config = dict(
    n_layer=13,
    d_model=96,
    n_head=3,
    n_kv_head=3,
    head_dim=32,
    d_mlp=384,
    vocab_size=2048,
    activation='tanh_gelu',
    norm='layernorm',
    norm_place='pre',
    norm_eps=1e-05,
    positions='learned',
    qk_norm=False,
    attn_scale=0.177,
    bias='all',
    tie_embeddings=True,
    parallel_block=False,
    init='uniform',
    init_std_qkv=0.0648,
    init_std_o=0.0648,
    init_std_up=0.0648,
    init_std_down=0.0324,
    optimizer='soap_variant',
    lr=0.00403,
    lr_mult_qkv=0.7,
    lr_mult_o=0.984,
    beta1=0.95,
    beta2=0.98,
    lr_head=0.009,
    grad_clip=1.0,
    warmup_steps=200,
    schedule='wsd',
    decay_fraction=0.527,
    decay_shape='linear',
    final_lr_fraction=0.0,
    batch_tokens=[16384, 32768, 49152],
    seq_len=512,
    doc_mask=False,
    train_tokens=138100000,
    steps=4643,
    dataset='wikipedia_en',
)
Each number is 50 + 12 x the weight over its row's rms, rounded and kept within 0 to 99. Layers, rows and columns count from 0. The size before them is the row's rms in percent of the matrix's.

# layer 3 MLP down (transposed), 384x96, rms 0.185, rows 316-352, columns 0-95
087:39 52 49 41 40 42 58 47 64 35 49 49 63 42 34 33 60 39 40 23 76 55 40 46 45 42 57 53 62 57 49 47 52 60 71 32 47 30 51 32 69 54 57 53 53 35 69 52 46 61 67 65 26 47 48 41 49 37 65 50 60 47 33 59 41 51 51 22 59 68 37 63 54 47 43 42 60 68 31 69 53 39 41 45 45 45 58 71 66 65 39 60 55 44 71 36
112:66 47 32 51 53 55 71 41 68 51 46 69 42 50 42 53 32 66 29 48 47 38 53 43 55 56 41 59 89 68 56 64 64 71 59 65 56 51 51 43 50 36 60 57 48 49 48 59 39 46 68 66 40 52 37 48 37 36 25 82 60 52 63 48 45 65 37 37 68 51 47 44 42 48 34 62 40 53 55 51 41 39 62 59 57 55 53 37 43 53 49 67 61 26 63 57
100:43 40 50 48 40 31 57 42 47 51 45 53 46 46 26 46 46 53 54 61 51 74 34 25 43 61 52 56 39 53 59 95 47 49 57 67 55 55 45 63 22 52 46 52 63 60 53 27 60 64 78 47 64 59 49 52 77 40 68 56 56 48 45 79 54 70 36 49 64 50 51 46 46 46 30 48 60 41 61 51 46 52 47 51 44 66 31 51 49 67 43 42 51 54 62 49
082:46 39 46 48 54 45 53 53 60 52 55 59 58 44 70 32 60 36 46 47 54 50 62 46 37 75 57 44 57 54 51 44 30 53 44 21 62 38 59 52 40 45 48 65 34 56 53 53 55 45 66 39 40 61 24 43 40 50 27 48 24 60 47 33 60 42 46 35 38 39 41 63 53 22 60 69 45 39 47 40 51 62 39 59 32 68 27 54 57 33 31 73 60 43 54 68
103:46 31 55 47 41 81 38 63 66 54 57 62 44 43 76 47 46 54 41 30 40 52 63 30 37 36 38 50 45 42 43 37 53 59 72 65 25 48 47 50 44 59 30 61 48 49 49 38 43 67 38 74 43 51 45 44 44 64 56 48 59 61 26 47 43 39 59 40 62 43 73 48 41 67 33 37 43 43 68 60 58 30 39 42 57 42 58 44 36 40 61 58 51 58 37 33
106:54 69 49 33 43 54 49 48 49 57 74 37 46 57 54 28 45 58 68 51 50 40 54 51 21 54 66 63 74 57 45 43 76 49 74 56 50 46 34 54 48 47 66 41 43 51 59 60 65 51 45 36 54 51 62 49 51 14 57 47 60 70 21 32 61 50 42 41 62 53 48 30 33 43 57 57 52 56 64 60 46 53 68 55 44 53 62 46 42 27 55 50 64 49 41 33
076:37 66 63 44 48 60 31 25 52 52 64 46 48 47 57 51 59 32 77 63 54 54 63 63 61 51 41 51 59 54 83 41 41 55 54 39 65 56 57 67 38 33 62 42 46 54 41 25 68 56 45 60 64 56 61 58 60 56 29 58 76 53 43 57 80 37 69 41 50 59 50 58 46 71 68 40 48 39 48 75 59 38 42 44 52 51 47 44 57 44 51 57 36 51 47 56
090:56 47 30 48 74 58 49 63 49 66 44 46 45 37 42 39 54 44 51 39 67 46 47 28 41 53 70 50 40 45 50 50 48 52 51 45 66 42 56 66 49 64 57 77 55 73 63 39 45 52 48 35 55 44 53 58 11 39 33 47 69 39 49 62 42 56 40 30 46 56 24 56 68 72 53 62 58 63 41 46 59 36 28 48 41 69 42 51 39 63 56 58 52 34 52 65
124:32 46 62 46 50 60 49 43 39 75 54 45 55 55 44 63 45 52 55 68 42 42 58 52 66 49 68 51 64 55 53 34 69 61 67 37 46 63 43 67 55 27 53 36 51 48 25 57 38 61 50 63 66 52 59 69 29 60 61 65 34 57 40 45 30 32 40 44 62 53 58 39 51 39 71 36 48 48 75 52 77 51 54 55 37 57 35 67 45 33 68 62 47 61 37 57
123:53 50 47 42 51 59 34 47 49 68 72 43 74 41 56 40 44 35 38 48 45 48 58 52 47 54 41 75 64 28 33 48 48 45 58 72 48 55 51 66 65 38 61 34 50 57 64 29 59 31 36 73 59 52 60 49 46 41 52 61 48 42 55 52 64 38 36 47 56 36 43 30 60 57 78 56 33 81 31 54 48 33 57 48 50 62 35 56 61 54 41 29 36 57 35 46
101:54 22 52 44 43 26 72 61 44 57 40 29 59 52 58 56 42 60 50 54 22 43 60 68 35 42 59 63 38 38 48 71 45 47 51 48 38 36 41 49 47 93 62 58 66 46 63 43 67 54 56 54 40 70 40 47 56 45 36 46 31 13 53 43 37 58 58 53 70 61 48 51 44 39 54 50 51 54 53 53 44 45 36 55 53 43 41 45 50 34 69 52 52 50 44 49
099:51 51 48 38 60 65 61 49 66 39 40 54 47 44 49 37 34 83 49 52 69 47 59 66 51 43 37 27 69 48 64 47 34 50 61 63 57 46 42 48 53 41 55 47 41 36 63 59 33 43 36 73 40 52 95 73 55 48 42 61 54 68 67 50 69 48 47 56 47 59 55 63 62 60 58 44 54 53 61 29 75 37 43 33 48 45 46 54 40 37 56 51 49 39 57 55
095:35 29 37 46 37 57 53 48 60 58 37 47 48 53 36 71 42 60 44 46 61 48 46 58 39 76 58 41 49 37 59 64 48 38 44 47 44 57 65 78 66 41 54 36 52 67 44 36 57 58 53 62 39 32 36 43 51 40 39 47 53 59 52 39 51 11 66 56 55 55 50 48 43 67 48 28 51 39 37 45 70 49 41 30 67 60 72 67 53 50 55 68 61 38 60 71
116:26 42 51 39 54 30 55 54 63 68 39 65 46 41 35 36 65 46 37 55 33 42 53 51 58 63 49 59 62 49 28 36 59 38 64 41 54 50 64 55 49 56 47 53 49 64 33 48 62 44 44 56 48 73 20 34 46 41 37 34 55 64 58 63 55 57 51 58 34 33 47 60 48 30 33 62 36 29 57 59 63 43 59 31 50 76 61 39 65 54 61 54 46 75 50 64
109:35 33 54 55 46 62 48 36 33 43 66 51 72 48 36 41 49 54 62 27 77 59 18 64 45 41 52 39 54 44 40 41 45 51 50 42 55 46 34 64 27 56 51 49 59 55 48 52 37 60 66 49 31 48 64 49 54 27 48 40 59 52 39 60 44 45 61 57 49 83 49 52 59 41 52 46 53 50 43 34 49 48 70 45 38 51 20 15 52 44 51 56 40 51 62 57
106:36 40 41 49 77 69 62 17 51 43 55 35 48 54 40 39 53 43 49 45 53 57 43 51 67 58 65 27 54 49 60 66 36 35 27 36 59 44 63 30 59 51 37 58 63 55 57 38 59 73 61 39 31 56 43 57 57 55 54 55 32 43 29 72 51 55 51 63 56 71 59 55 53 50 50 52 59 42 44 49 61 55 66 56 26 49 46 24 51 68 51 56 68 51 67 50
102:66 35 49 19 56 56 59 84 63 53 42 45 66 55 58 62 58 53 54 60 56 49 36 56 37 42 19 48 51 50 33 75 62 68 61 59 31 54 38 35 58 53 65 51 56 51 49 52 47 48 62 53 66 42 32 47 60 57 39 43 37 68 63 43 46 59 79 40 36 39 62 43 60 49 55 52 52 42 35 56 22 38 55 41 45 55 49 37 43 38 65 54 57 46 29 55
115:44 49 59 15 36 54 40 48 44 47 62 55 62 50 52 49 43 50 51 40 63 40 59 46 58 70 29 54 75 31 49 58 47 42 57 52 67 77 55 25 33 35 63 55 37 48 45 60 67 67 65 58 62 67 63 56 33 53 58 45 56 45 59 61 41 59 51 48 37 68 28 61 61 52 52 55 62 67 47 37 42 65 70 43 60 29 48 27 49 34 46 54 53 59 53 50
084:44 67 64 68 43 51 51 57 74 42 59 49 27 40 52 64 36 49 41 42 49 45 38 45 51 42 64 40 37 47 60 30 51 52 30 76 52 19 61 65 52 27 36 55 38 47 56 58 55 49 35 54 52 60 58 51 52 46 52 69 69 33 43 59 49 74 43 43 58 52 60 59 75 55 47 72 48 47 56 55 44 36 48 49 48 35 30 47 76 72 44 45 48 31 33 57
080:26 61 57 55 43 61 60 54 48 64 49 65 45 44 41 58 34 28 50 44 67 57 71 63 62 51 57 37 53 70 79 46 56 65 43 55 63 44 45 51 59 49 65 43 40 49 42 63 38 49 61 46 61 44 54 65 58 48 42 33 52 27 42 51 54 52 56 14 46 64 40 59 21 53 50 58 47 70 35 59 48 29 46 55 34 51 67 60 37 59 40 23 50 40 58 57
085:56 46 30 54 50 46 74 44 71 52 36 39 45 52 59 52 59 51 32 48 63 56 49 38 40 55 65 35 74 69 54 59 41 46 26 36 41 66 48 40 51 46 22 69 57 34 45 41 72 50 53 40 53 50 53 60 56 43 67 66 36 47 62 62 24 34 35 63 31 57 40 68 44 36 63 66 37 43 39 44 50 48 42 49 54 43 54 55 38 45 29 47 68 46 43 30
127:56 61 25 61 43 59 60 27 58 46 42 47 50 52 51 59 57 55 49 46 41 57 63 68 16 45 43 27 24 53 60 43 54 49 44 30 52 64 34 70 60 16 34 36 58 49 67 54 42 62 47 60 41 46 61 61 39 55 46 55 29 61 47 45 44 56 41 49 53 58 46 44 52 58 38 47 60 46 60 39 51 64 40 34 33 47 49 54 57 55 47 60 25 50 49 15
088:41 40 46 50 46 41 55 32 45 64 49 39 53 47 64 41 39 47 76 33 55 51 68 11 54 65 44 46 34 25 41 73 50 48 51 38 41 62 63 64 41 37 53 82 39 61 43 45 40 60 57 45 32 35 40 49 20 51 38 45 67 46 41 59 52 59 59 36 57 44 42 50 52 56 62 67 36 36 68 70 71 54 58 49 38 51 45 57 41 53 53 50 51 51 60 46
087:60 41 68 21 53 71 48 54 57 38 68 40 35 64 48 40 34 42 47 47 60 51 48 50 47 40 62 50 58 37 51 69 31 51 48 50 44 52 31 29 33 65 57 71 54 61 75 34 46 47 31 42 46 52 36 60 43 48 41 55 60 28 41 75 60 45 59 51 34 39 66 45 68 48 40 54 57 29 59 61 36 45 65 57 60 53 33 57 45 55 57 57 56 80 47 44
094:43 67 52 48 47 38 46 59 42 62 62 51 61 50 67 47 46 49 67 41 38 41 40 57 37 43 49 37 73 51 53 20 61 58 77 55 54 50 28 49 38 53 65 66 20 44 65 61 50 44 64 51 28 31 68 32 27 42 70 46 54 61 47 45 62 56 36 57 46 58 40 61 29 57 42 54 48 35 36 56 62 35 52 56 72 63 53 45 69 48 51 64 46 52 55 66
106:54 64 38 64 65 48 54 58 46 51 57 68 85 52 36 49 59 55 58 41 38 30 54 58 32 49 56 52 31 44 48 40 56 63 50 31 57 37 56 61 42 24 48 54 67 46 47 55 55 43 51 32 60 50 54 42 32 55 35 60 53 38 32 48 36 34 64 30 42 45 66 47 68 32 42 32 50 71 69 63 50 55 31 67 61 39 39 44 55 50 55 62 60 40 37 74
106:57 52 60 66 69 60 52 58 49 47 64 48 30 51 44 47 22 57 87 69 48 50 48 38 61 59 68 45 46 60 48 53 50 68 40 58 53 50 58 48 50 67 48 63 42 47 62 32 54 37 45 42 22 28 54 43 67 54 47 51 66 52 61 53 63 66 26 62 61 48 57 66 49 62 53 41 69 46 46 63 72 63 46 52 45 55 57 59 66 39 66 65 38 27 54 35
101:56 62 69 61 38 56 52 38 39 67 35 51 54 61 55 37 37 48 27 47 31 57 59 65 54 72 58 59 52 39 44 52 43 50 30 41 35 36 41 56 59 29 57 52 59 43 48 48 74 71 59 44 36 49 38 48 60 18 59 45 57 50 59 59 60 54 53 41 55 68 24 61 48 45 65 58 48 66 45 72 44 36 24 75 43 61 53 61 66 59 39 51 52 44 59 42
092:41 62 65 60 37 32 28 62 46 52 48 45 48 51 49 72 47 63 71 29 40 66 40 64 31 40 66 55 59 45 55 53 66 40 38 20 40 47 66 51 72 44 46 45 37 36 41 63 37 64 51 51 31 28 51 48 57 70 48 52 48 46 37 47 49 41 58 68 53 49 51 35 66 42 41 53 44 46 61 47 55 61 56 36 59 60 69 63 24 60 37 38 51 70 36 35
084:52 50 25 64 40 52 63 61 67 36 39 35 47 54 69 71 66 58 71 65 52 52 52 58 41 47 22 58 53 59 58 57 55 56 57 58 55 71 62 56 43 65 43 50 60 62 59 45 62 70 66 43 46 63 63 65 53 31 31 75 36 57 73 62 39 73 54 63 41 41 66 35 52 61 41 51 52 49 55 44 50 44 43 46 37 62 34 63 64 52 57 39 60 48 29 41
119:60 49 60 40 53 52 51 44 31 57 44 48 63 61 60 58 57 51 44 40 39 59 38 90 75 51 54 74 56 46 63 43 54 50 54 56 38 73 48 65 35 37 44 53 48 56 41 73 57 54 38 80 67 30 63 48 45 29 51 31 66 53 49 46 40 37 67 33 35 53 52 41 55 58 51 56 53 58 47 49 46 40 75 66 48 29 42 52 60 65 53 68 55 55 57 39
100:67 81 32 53 47 51 70 48 37 37 26 37 44 26 52 34 62 41 53 67 46 50 52 44 66 50 50 39 64 54 57 46 37 67 37 56 23 67 58 44 48 75 51 48 56 46 50 30 51 52 48 27 42 54 51 72 60 43 31 43 62 30 72 58 57 38 53 49 47 50 45 41 53 38 49 60 53 49 37 50 42 40 45 46 37 70 28 39 62 36 49 53 69 37 40 53
089:36 76 63 78 59 62 63 49 42 56 70 56 55 49 36 20 44 37 41 28 43 54 61 61 47 62 50 69 32 44 50 54 33 50 82 45 48 49 53 43 52 51 45 63 59 40 40 55 59 28 68 52 65 44 48 46 51 53 52 48 51 38 66 58 53 22 72 40 24 34 38 59 54 37 42 55 62 51 65 58 51 36 62 57 54 60 49 51 55 55 57 62 43 58 64 61
109:56 47 55 50 38 50 49 52 45 48 51 33 35 53 39 42 55 55 55 74 57 29 61 40 37 69 54 60 73 51 35 51 66 21 53 57 32 53 57 48 52 69 54 38 58 40 44 37 35 59 52 45 61 36 31 47 56 25 59 46 42 58 56 69 55 32 29 42 54 55 36 62 58 55 51 45 65 35 70 44 65 37 30 61 34 59 37 40 81 68 38 49 52 48 39 45
114:61 49 44 67 40 53 49 54 65 30 40 39 46 52 55 45 54 43 63 76 44 65 56 36 65 36 31 36 32 65 52 53 57 54 52 46 47 55 48 58 52 44 49 55 39 51 58 63 55 53 44 18 58 42 35 53 58 50 47 51 43 42 42 34 50 47 32 55 23 59 43 30 67 52 49 49 63 57 74 51 52 34 55 64 50 45 73 10 55 55 52 43 83 67 51 53
092:56 55 44 54 71 48 62 50 51 44 64 45 68 39 48 38 62 55 54 47 78 35 28 67 31 62 61 59 33 53 32 32 56 66 49 32 34 71 49 61 38 45 32 79 54 41 44 40 47 40 47 36 55 56 57 30 62 55 49 34 65 28 54 36 36 61 56 46 51 66 40 57 50 42 37 55 44 58 66 33 49 40 38 52 42 56 60 42 54 62 36 67 31 39 41 47
100:37 55 46 51 64 46 61 39 54 67 38 54 63 43 51 66 75 59 53 58 51 46 77 35 60 57 47 52 34 36 54 38 46 22 47 52 61 48 63 59 43 60 42 48 52 61 47 32 36 22 50 57 52 49 59 56 58 29 54 52 42 45 46 60 48 51 41 53 75 45 41 58 24 42 80 60 55 36 57 76 53 17 28 49 41 58 53 35 54 49 60 49 53 62 50 35
# layer 3 MLP up, 384x96, rms 0.204, rows 317-352, columns 0-95
098:52 57 42 57 60 43 50 44 48 47 43 57 52 37 59 29 53 61 83 75 54 45 46 40 65 36 52 47 35 37 42 66 60 63 50 67 65 34 42 67 60 45 36 69 48 47 34 42 56 39 55 51 53 38 49 46 65 49 60 44 45 33 47 58 59 59 49 69 58 41 73 30 48 68 59 48 58 50 55 41 43 61 25 64 34 38 43 87 52 33 39 35 50 66 61 47
105:45 70 52 63 49 48 51 68 73 67 59 51 61 46 70 57 40 89 35 61 58 49 56 37 43 22 40 45 58 56 64 28 66 64 49 42 62 65 57 62 35 30 68 52 62 39 54 54 45 48 33 69 59 37 43 70 60 60 41 49 56 43 49 58 51 57 27 62 29 55 41 39 40 51 62 57 49 57 56 53 39 49 59 47 42 48 51 38 37 23 62 46 57 55 46 49
081:57 56 65 50 67 50 40 51 33 44 47 50 36 65 51 45 43 43 46 71 54 70 69 90 62 32 55 65 25 50 62 64 41 60 41 42 40 56 63 75 47 49 56 49 59 31 52 64 41 39 61 73 52 46 61 51 55 52 43 63 50 36 34 51 58 36 77 43 35 53 64 50 45 70 71 33 41 57 46 67 61 37 42 46 46 63 50 48 63 46 56 56 51 57 35 52
095:45 49 49 86 39 43 46 35 56 44 32 44 61 37 73 50 40 42 60 33 44 47 50 35 42 40 51 59 35 65 35 59 60 41 50 58 19 55 50 25 46 49 40 60 56 57 50 74 41 43 57 70 53 59 34 46 32 49 40 61 44 54 67 53 30 45 57 41 65 60 66 67 54 65 41 48 38 43 43 66 63 39 39 46 43 61 61 52 55 38 56 52 79 38 68 54
098:58 47 51 50 32 56 50 53 74 52 26 41 40 45 53 73 55 55 50 26 38 30 47 48 52 30 28 47 49 71 77 58 28 39 51 38 57 53 43 43 64 68 26 66 55 57 60 71 48 37 57 62 58 49 37 61 56 46 62 56 31 47 63 38 41 36 50 54 43 63 62 44 41 68 49 41 47 47 38 36 53 50 47 37 42 34 36 61 69 58 40 42 26 61 51 44
091:46 58 44 68 60 54 28 56 43 50 68 51 43 40 39 22 47 39 52 69 51 53 52 78 66 40 67 69 43 40 43 35 59 63 50 40 50 41 36 54 48 29 65 61 59 53 66 52 50 51 72 39 39 40 58 52 43 59 30 43 47 36 28 50 60 54 53 45 45 31 46 43 46 53 48 40 66 77 44 59 52 40 57 60 48 79 51 47 59 43 37 65 56 39 35 81
084:53 58 61 45 28 39 73 30 46 50 50 50 55 40 54 57 48 54 54 70 39 44 51 50 57 41 39 44 50 54 29 56 44 36 35 56 51 51 56 45 53 61 48 53 57 38 54 43 34 59 61 43 44 64 49 40 53 59 66 43 31 48 41 62 63 57 53 95 64 56 81 60 38 67 63 75 16 48 35 34 49 44 64 52 51 42 61 37 47 44 48 55 58 61 43 27
085:66 38 32 42 25 30 68 25 52 25 47 44 62 41 64 41 40 50 64 46 45 55 49 29 32 50 40 48 63 60 41 45 57 39 26 49 47 47 50 52 51 71 59 65 59 46 48 65 65 50 37 68 54 47 48 44 62 47 36 30 63 49 47 62 66 28 60 50 57 61 46 59 50 55 17 53 56 57 29 44 22 53 39 57 47 37 53 48 57 48 65 56 56 38 53 61
108:44 45 62 36 37 39 66 47 39 83 80 28 42 36 51 60 57 45 37 59 55 49 30 48 53 53 44 58 40 20 58 43 51 63 47 31 60 56 46 54 49 22 58 62 65 49 56 51 61 51 42 55 38 49 53 43 45 49 59 58 34 35 47 50 30 28 65 49 61 46 59 38 53 46 59 53 59 74 46 34 41 22 42 68 62 61 63 42 46 42 51 40 41 53 36 35
094:58 45 62 36 61 40 36 63 69 53 36 66 52 40 55 47 59 53 62 67 46 52 52 35 43 59 51 35 53 50 55 65 58 72 45 86 57 38 60 52 57 77 47 59 63 38 35 36 50 66 37 54 33 53 53 49 31 39 33 55 42 37 70 32 52 65 40 77 45 61 55 42 50 46 62 40 47 54 55 54 61 56 52 52 35 44 16 59 39 56 61 49 58 70 51 33
102:48 40 41 54 41 42 70 54 51 61 65 47 43 42 51 35 51 49 29 60 57 52 37 67 54 51 56 63 51 40 52 43 27 78 40 44 50 56 56 75 27 53 61 53 59 56 69 27 57 61 81 66 53 52 48 40 58 33 60 43 35 72 63 52 40 64 64 27 54 37 52 74 45 41 52 25 54 49 57 71 37 34 49 57 47 63 53 50 59 49 36 50 40 63 53 49
093:63 49 38 50 46 41 61 52 47 35 58 37 37 38 55 34 68 66 48 35 37 42 71 49 70 49 60 64 43 66 23 39 54 72 56 72 32 25 61 46 51 32 55 60 59 57 29 52 51 40 50 40 55 63 54 42 61 33 64 59 47 37 60 58 50 47 49 45 67 59 51 59 65 49 59 32 51 34 43 37 51 51 65 57 24 34 61 42 62 51 58 46 28 41 53 73
097:64 46 52 50 62 28 46 49 49 57 56 50 50 53 45 46 51 26 36 46 45 53 64 70 60 49 49 60 36 73 48 33 46 69 34 34 50 24 43 56 39 55 76 33 44 49 61 36 54 57 49 32 43 56 58 33 53 88 46 61 49 58 29 52 60 54 51 52 48 37 76 46 42 60 44 51 59 32 32 37 68 48 52 43 56 46 43 47 53 43 50 84 57 58 37 53
106:71 31 56 77 66 56 40 58 53 47 44 54 53 44 46 40 45 42 61 58 47 30 36 48 43 48 53 43 42 47 37 55 35 47 57 41 61 30 77 52 76 44 67 51 45 54 67 53 61 55 51 65 73 35 47 56 43 52 59 80 70 34 51 43 42 33 59 73 35 49 48 26 29 67 55 48 50 49 54 40 51 59 36 58 41 31 28 58 50 54 65 41 53 40 57 49
108:66 59 53 67 58 41 58 60 34 50 50 62 35 50 59 61 60 45 68 42 50 52 67 64 55 35 52 58 36 61 58 49 42 48 51 52 56 72 41 45 75 38 46 59 49 53 44 56 54 61 56 69 25 67 47 22 44 39 30 44 40 63 57 46 69 35 61 57 56 41 49 46 48 50 53 39 62 84 54 46 38 32 70 38 55 48 76 63 47 49 43 75 32 53 46 38
112:34 56 36 43 60 71 39 44 53 71 58 57 46 62 38 50 47 47 43 41 61 38 53 69 36 31 69 65 69 41 43 43 73 51 51 52 69 48 57 76 56 39 67 53 46 43 48 38 53 59 30 54 49 57 41 53 51 70 51 67 62 71 44 69 45 64 41 66 64 43 56 47 43 58 57 39 33 49 40 60 58 36 30 64 43 31 44 57 27 25 56 48 65 42 48 61
098:40 39 30 60 67 57 39 44 26 61 46 59 51 47 59 71 46 44 44 73 62 50 43 52 41 53 53 49 81 32 46 63 50 52 43 52 49 59 77 76 59 44 34 37 56 49 39 62 37 83 49 40 63 49 56 36 43 49 53 43 50 42 47 54 41 48 66 66 66 77 33 48 46 37 41 52 58 51 49 54 65 38 35 40 26 46 42 49 45 64 63 51 43 58 70 53
092:82 51 41 25 69 57 71 62 45 42 28 49 67 57 47 62 65 39 62 44 79 44 62 37 46 59 77 47 49 40 52 56 42 53 60 62 40 57 27 48 68 59 51 60 51 69 44 52 58 45 48 34 63 55 41 50 63 49 36 33 53 41 59 35 42 25 57 50 66 62 34 50 53 53 52 40 28 62 53 53 53 37 34 47 57 47 63 34 53 48 55 54 52 52 28 45
085:51 39 61 55 32 49 34 49 54 44 51 44 39 53 43 49 37 36 49 41 40 48 81 46 61 72 60 55 41 64 53 36 62 39 19 45 59 54 57 47 49 38 79 51 39 37 41 54 34 64 28 31 50 54 54 52 55 57 38 64 34 56 54 64 33 57 43 57 84 36 63 53 61 57 49 51 66 34 51 70 29 47 53 61 40 40 38 34 36 38 61 49 49 39 58 44
113:28 44 27 57 49 51 35 35 44 39 66 54 51 64 45 40 52 76 56 49 73 36 71 31 60 57 48 72 47 64 51 45 32 57 60 54 57 40 27 61 41 50 53 45 59 50 39 43 59 59 53 29 53 51 33 47 47 52 32 37 46 56 23 68 45 50 50 46 68 29 49 56 55 53 59 51 44 34 44 64 52 45 47 55 37 69 43 40 67 46 53 55 76 43 26 71
112:50 56 52 51 46 55 57 51 43 53 47 65 45 11 70 59 56 39 35 49 59 46 47 73 52 39 25 44 34 45 56 46 69 33 64 56 51 42 50 64 41 43 33 24 74 31 46 61 57 65 45 43 44 33 54 61 68 61 67 81 54 35 53 51 41 56 42 71 37 54 40 49 49 53 42 56 48 65 50 46 44 29 46 54 39 26 34 59 46 57 52 65 54 53 49 54
079:53 58 61 54 54 51 63 28 59 68 41 45 55 55 43 62 61 50 32 55 70 51 78 48 42 24 49 52 64 61 43 52 55 66 30 48 40 62 60 41 65 38 40 46 30 51 55 77 36 52 34 57 52 35 36 65 56 51 54 52 66 42 59 62 53 39 40 86 41 56 55 46 30 59 31 35 42 72 40 49 53 31 51 46 35 30 53 44 52 54 64 62 49 51 64 50
093:46 59 39 61 52 44 53 40 51 56 34 55 61 46 60 51 48 56 55 47 44 37 58 48 52 26 42 65 58 43 60 34 44 54 35 53 28 36 47 52 52 49 56 48 52 53 62 58 34 53 68 49 50 44 38 65 39 60 47 56 25 38 69 38 51 41 33 27 67 51 20 75 50 34 62 50 57 55 27 31 64 44 62 64 76 47 50 24 42 54 28 66 62 61 61 56
096:59 62 43 58 60 40 70 30 59 52 27 52 60 54 57 16 69 54 41 43 64 41 44 61 74 66 39 67 55 61 61 59 72 58 38 34 38 58 37 44 48 45 24 62 55 56 65 51 46 46 33 54 57 52 50 54 64 55 32 41 58 55 50 36 54 48 62 20 38 61 36 50 42 49 55 44 43 60 45 69 61 37 61 50 38 56 38 73 61 45 42 54 32 43 54 54
091:51 64 60 62 50 39 54 55 48 68 50 67 35 28 62 46 43 37 47 43 58 66 46 54 37 42 67 42 37 42 38 50 48 68 51 48 41 53 41 49 52 32 38 43 58 51 61 54 61 56 48 40 58 46 51 66 50 64 69 53 57 69 53 73 38 43 52 56 57 43 33 71 29 47 52 43 65 51 73 41 65 19 45 31 55 52 32 59 71 43 39 46 36 80 72 38
099:54 66 62 56 45 49 52 51 54 49 26 40 38 59 45 69 36 54 22 44 64 40 31 51 52 39 29 44 70 55 50 52 52 37 24 39 49 63 60 47 29 46 66 43 45 59 36 54 60 39 50 46 65 45 45 58 37 57 43 60 47 48 47 59 50 45 46 63 63 48 48 58 57 41 58 58 39 33 65 44 52 27 44 47 62 67 00 44 38 39 72 59 43 57 53 50
093:50 65 47 47 40 44 44 50 43 63 52 41 54 51 49 86 57 57 53 23 24 37 56 37 37 44 54 32 44 33 47 51 55 39 40 47 52 50 67 68 21 44 49 68 62 52 41 53 58 60 48 65 52 56 40 48 46 61 47 53 39 48 59 55 27 70 45 58 39 54 43 55 60 42 57 62 85 69 37 57 30 55 46 50 66 66 52 54 36 28 54 54 31 47 68 58
096:55 49 41 46 54 56 59 56 31 41 52 52 59 49 51 46 71 81 37 42 69 24 49 44 70 40 74 73 55 49 43 33 33 41 57 53 77 59 45 26 50 50 54 58 58 67 56 66 48 44 47 35 61 71 46 62 52 54 28 53 26 55 51 59 57 45 61 59 58 37 38 61 43 46 44 27 52 34 35 43 47 37 46 62 60 57 45 35 52 57 48 55 66 57 35 68
106:43 30 43 43 54 79 65 38 45 77 85 58 42 52 45 52 71 44 39 57 35 41 42 77 65 53 64 49 52 52 61 48 70 55 30 58 53 48 48 54 56 47 65 56 72 58 32 44 60 71 54 33 48 45 54 66 58 60 56 63 52 76 53 61 71 40 49 40 56 46 36 53 40 59 54 62 49 45 36 41 49 33 72 43 46 43 57 50 60 34 54 42 47 46 57 61
116:68 35 54 44 59 49 51 53 59 57 57 68 46 40 69 34 61 48 62 69 37 50 37 44 51 53 29 63 58 39 40 55 52 69 40 59 53 45 59 51 50 58 61 42 43 46 54 52 68 63 37 27 46 42 66 49 50 69 66 57 60 65 36 40 28 24 55 62 39 35 54 59 65 45 43 75 47 47 57 53 45 52 37 61 76 36 45 65 47 58 51 60 69 59 18 71
092:40 40 60 52 49 55 51 49 64 69 49 75 29 55 33 70 49 55 37 50 45 47 51 34 19 44 60 42 40 61 54 53 71 39 57 64 55 38 45 71 70 32 37 53 54 62 52 49 34 45 24 45 41 46 30 63 31 58 51 51 49 53 38 39 56 77 57 54 63 35 61 34 39 43 38 44 63 47 53 49 42 59 45 40 67 54 41 61 64 47 55 41 34 79 53 53
095:51 31 58 53 59 49 26 46 67 72 24 58 40 60 60 55 62 54 53 76 32 47 34 46 59 40 43 28 47 61 56 34 60 21 46 70 74 55 26 60 20 43 59 54 53 57 44 31 54 51 53 51 38 67 42 58 47 38 72 55 58 53 38 47 57 48 41 57 45 46 49 47 58 50 65 28 43 31 47 58 52 56 54 41 49 59 39 52 49 44 45 46 34 65 36 46
115:40 52 61 36 54 28 72 45 65 80 61 58 48 56 43 53 54 45 35 62 51 42 41 37 67 48 43 30 59 47 47 57 53 34 59 32 43 78 64 66 68 48 63 28 37 60 80 44 41 58 41 69 65 41 50 51 46 47 44 65 60 46 57 34 37 69 65 55 37 45 56 42 47 51 27 45 40 47 63 65 36 49 51 69 38 53 42 62 59 62 39 51 51 65 56 41
103:48 54 54 43 39 57 59 38 52 67 56 64 46 42 39 64 12 49 48 19 42 56 59 39 51 37 75 53 66 46 39 59 45 20 50 59 48 52 43 68 58 51 39 48 70 49 46 29 35 49 72 71 41 43 58 75 47 62 43 56 39 65 56 52 30 53 50 63 67 67 43 45 54 40 57 72 49 45 34 49 52 48 40 57 51 52 53 68 43 55 57 63 35 56 65 53
098:50 57 46 63 39 45 36 40 67 36 41 39 48 49 40 50 57 52 51 74 70 64 43 44 55 44 35 52 67 59 28 73 50 61 42 54 58 52 61 62 44 44 60 61 48 53 46 32 53 34 30 60 61 42 56 43 52 31 39 35 45 57 62 52 69 48 47 79 58 36 47 30 73 69 43 39 54 52 41 49 39 45 14 50 40 52 66 50 50 31 66 44 39 42 48 27
097:46 69 44 42 57 66 35 25 31 61 48 62 55 39 58 45 50 36 54 42 34 43 55 32 63 64 35 52 53 61 53 45 51 58 15 50 54 44 65 62 58 59 51 39 62 72 31 33 48 58 70 59 46 44 60 37 51 67 40 46 55 71 49 51 51 53 50 47 22 48 71 43 44 63 66 54 47 42 65 66 47 44 37 45 58 48 58 54 46 82 45 70 48 61 65 63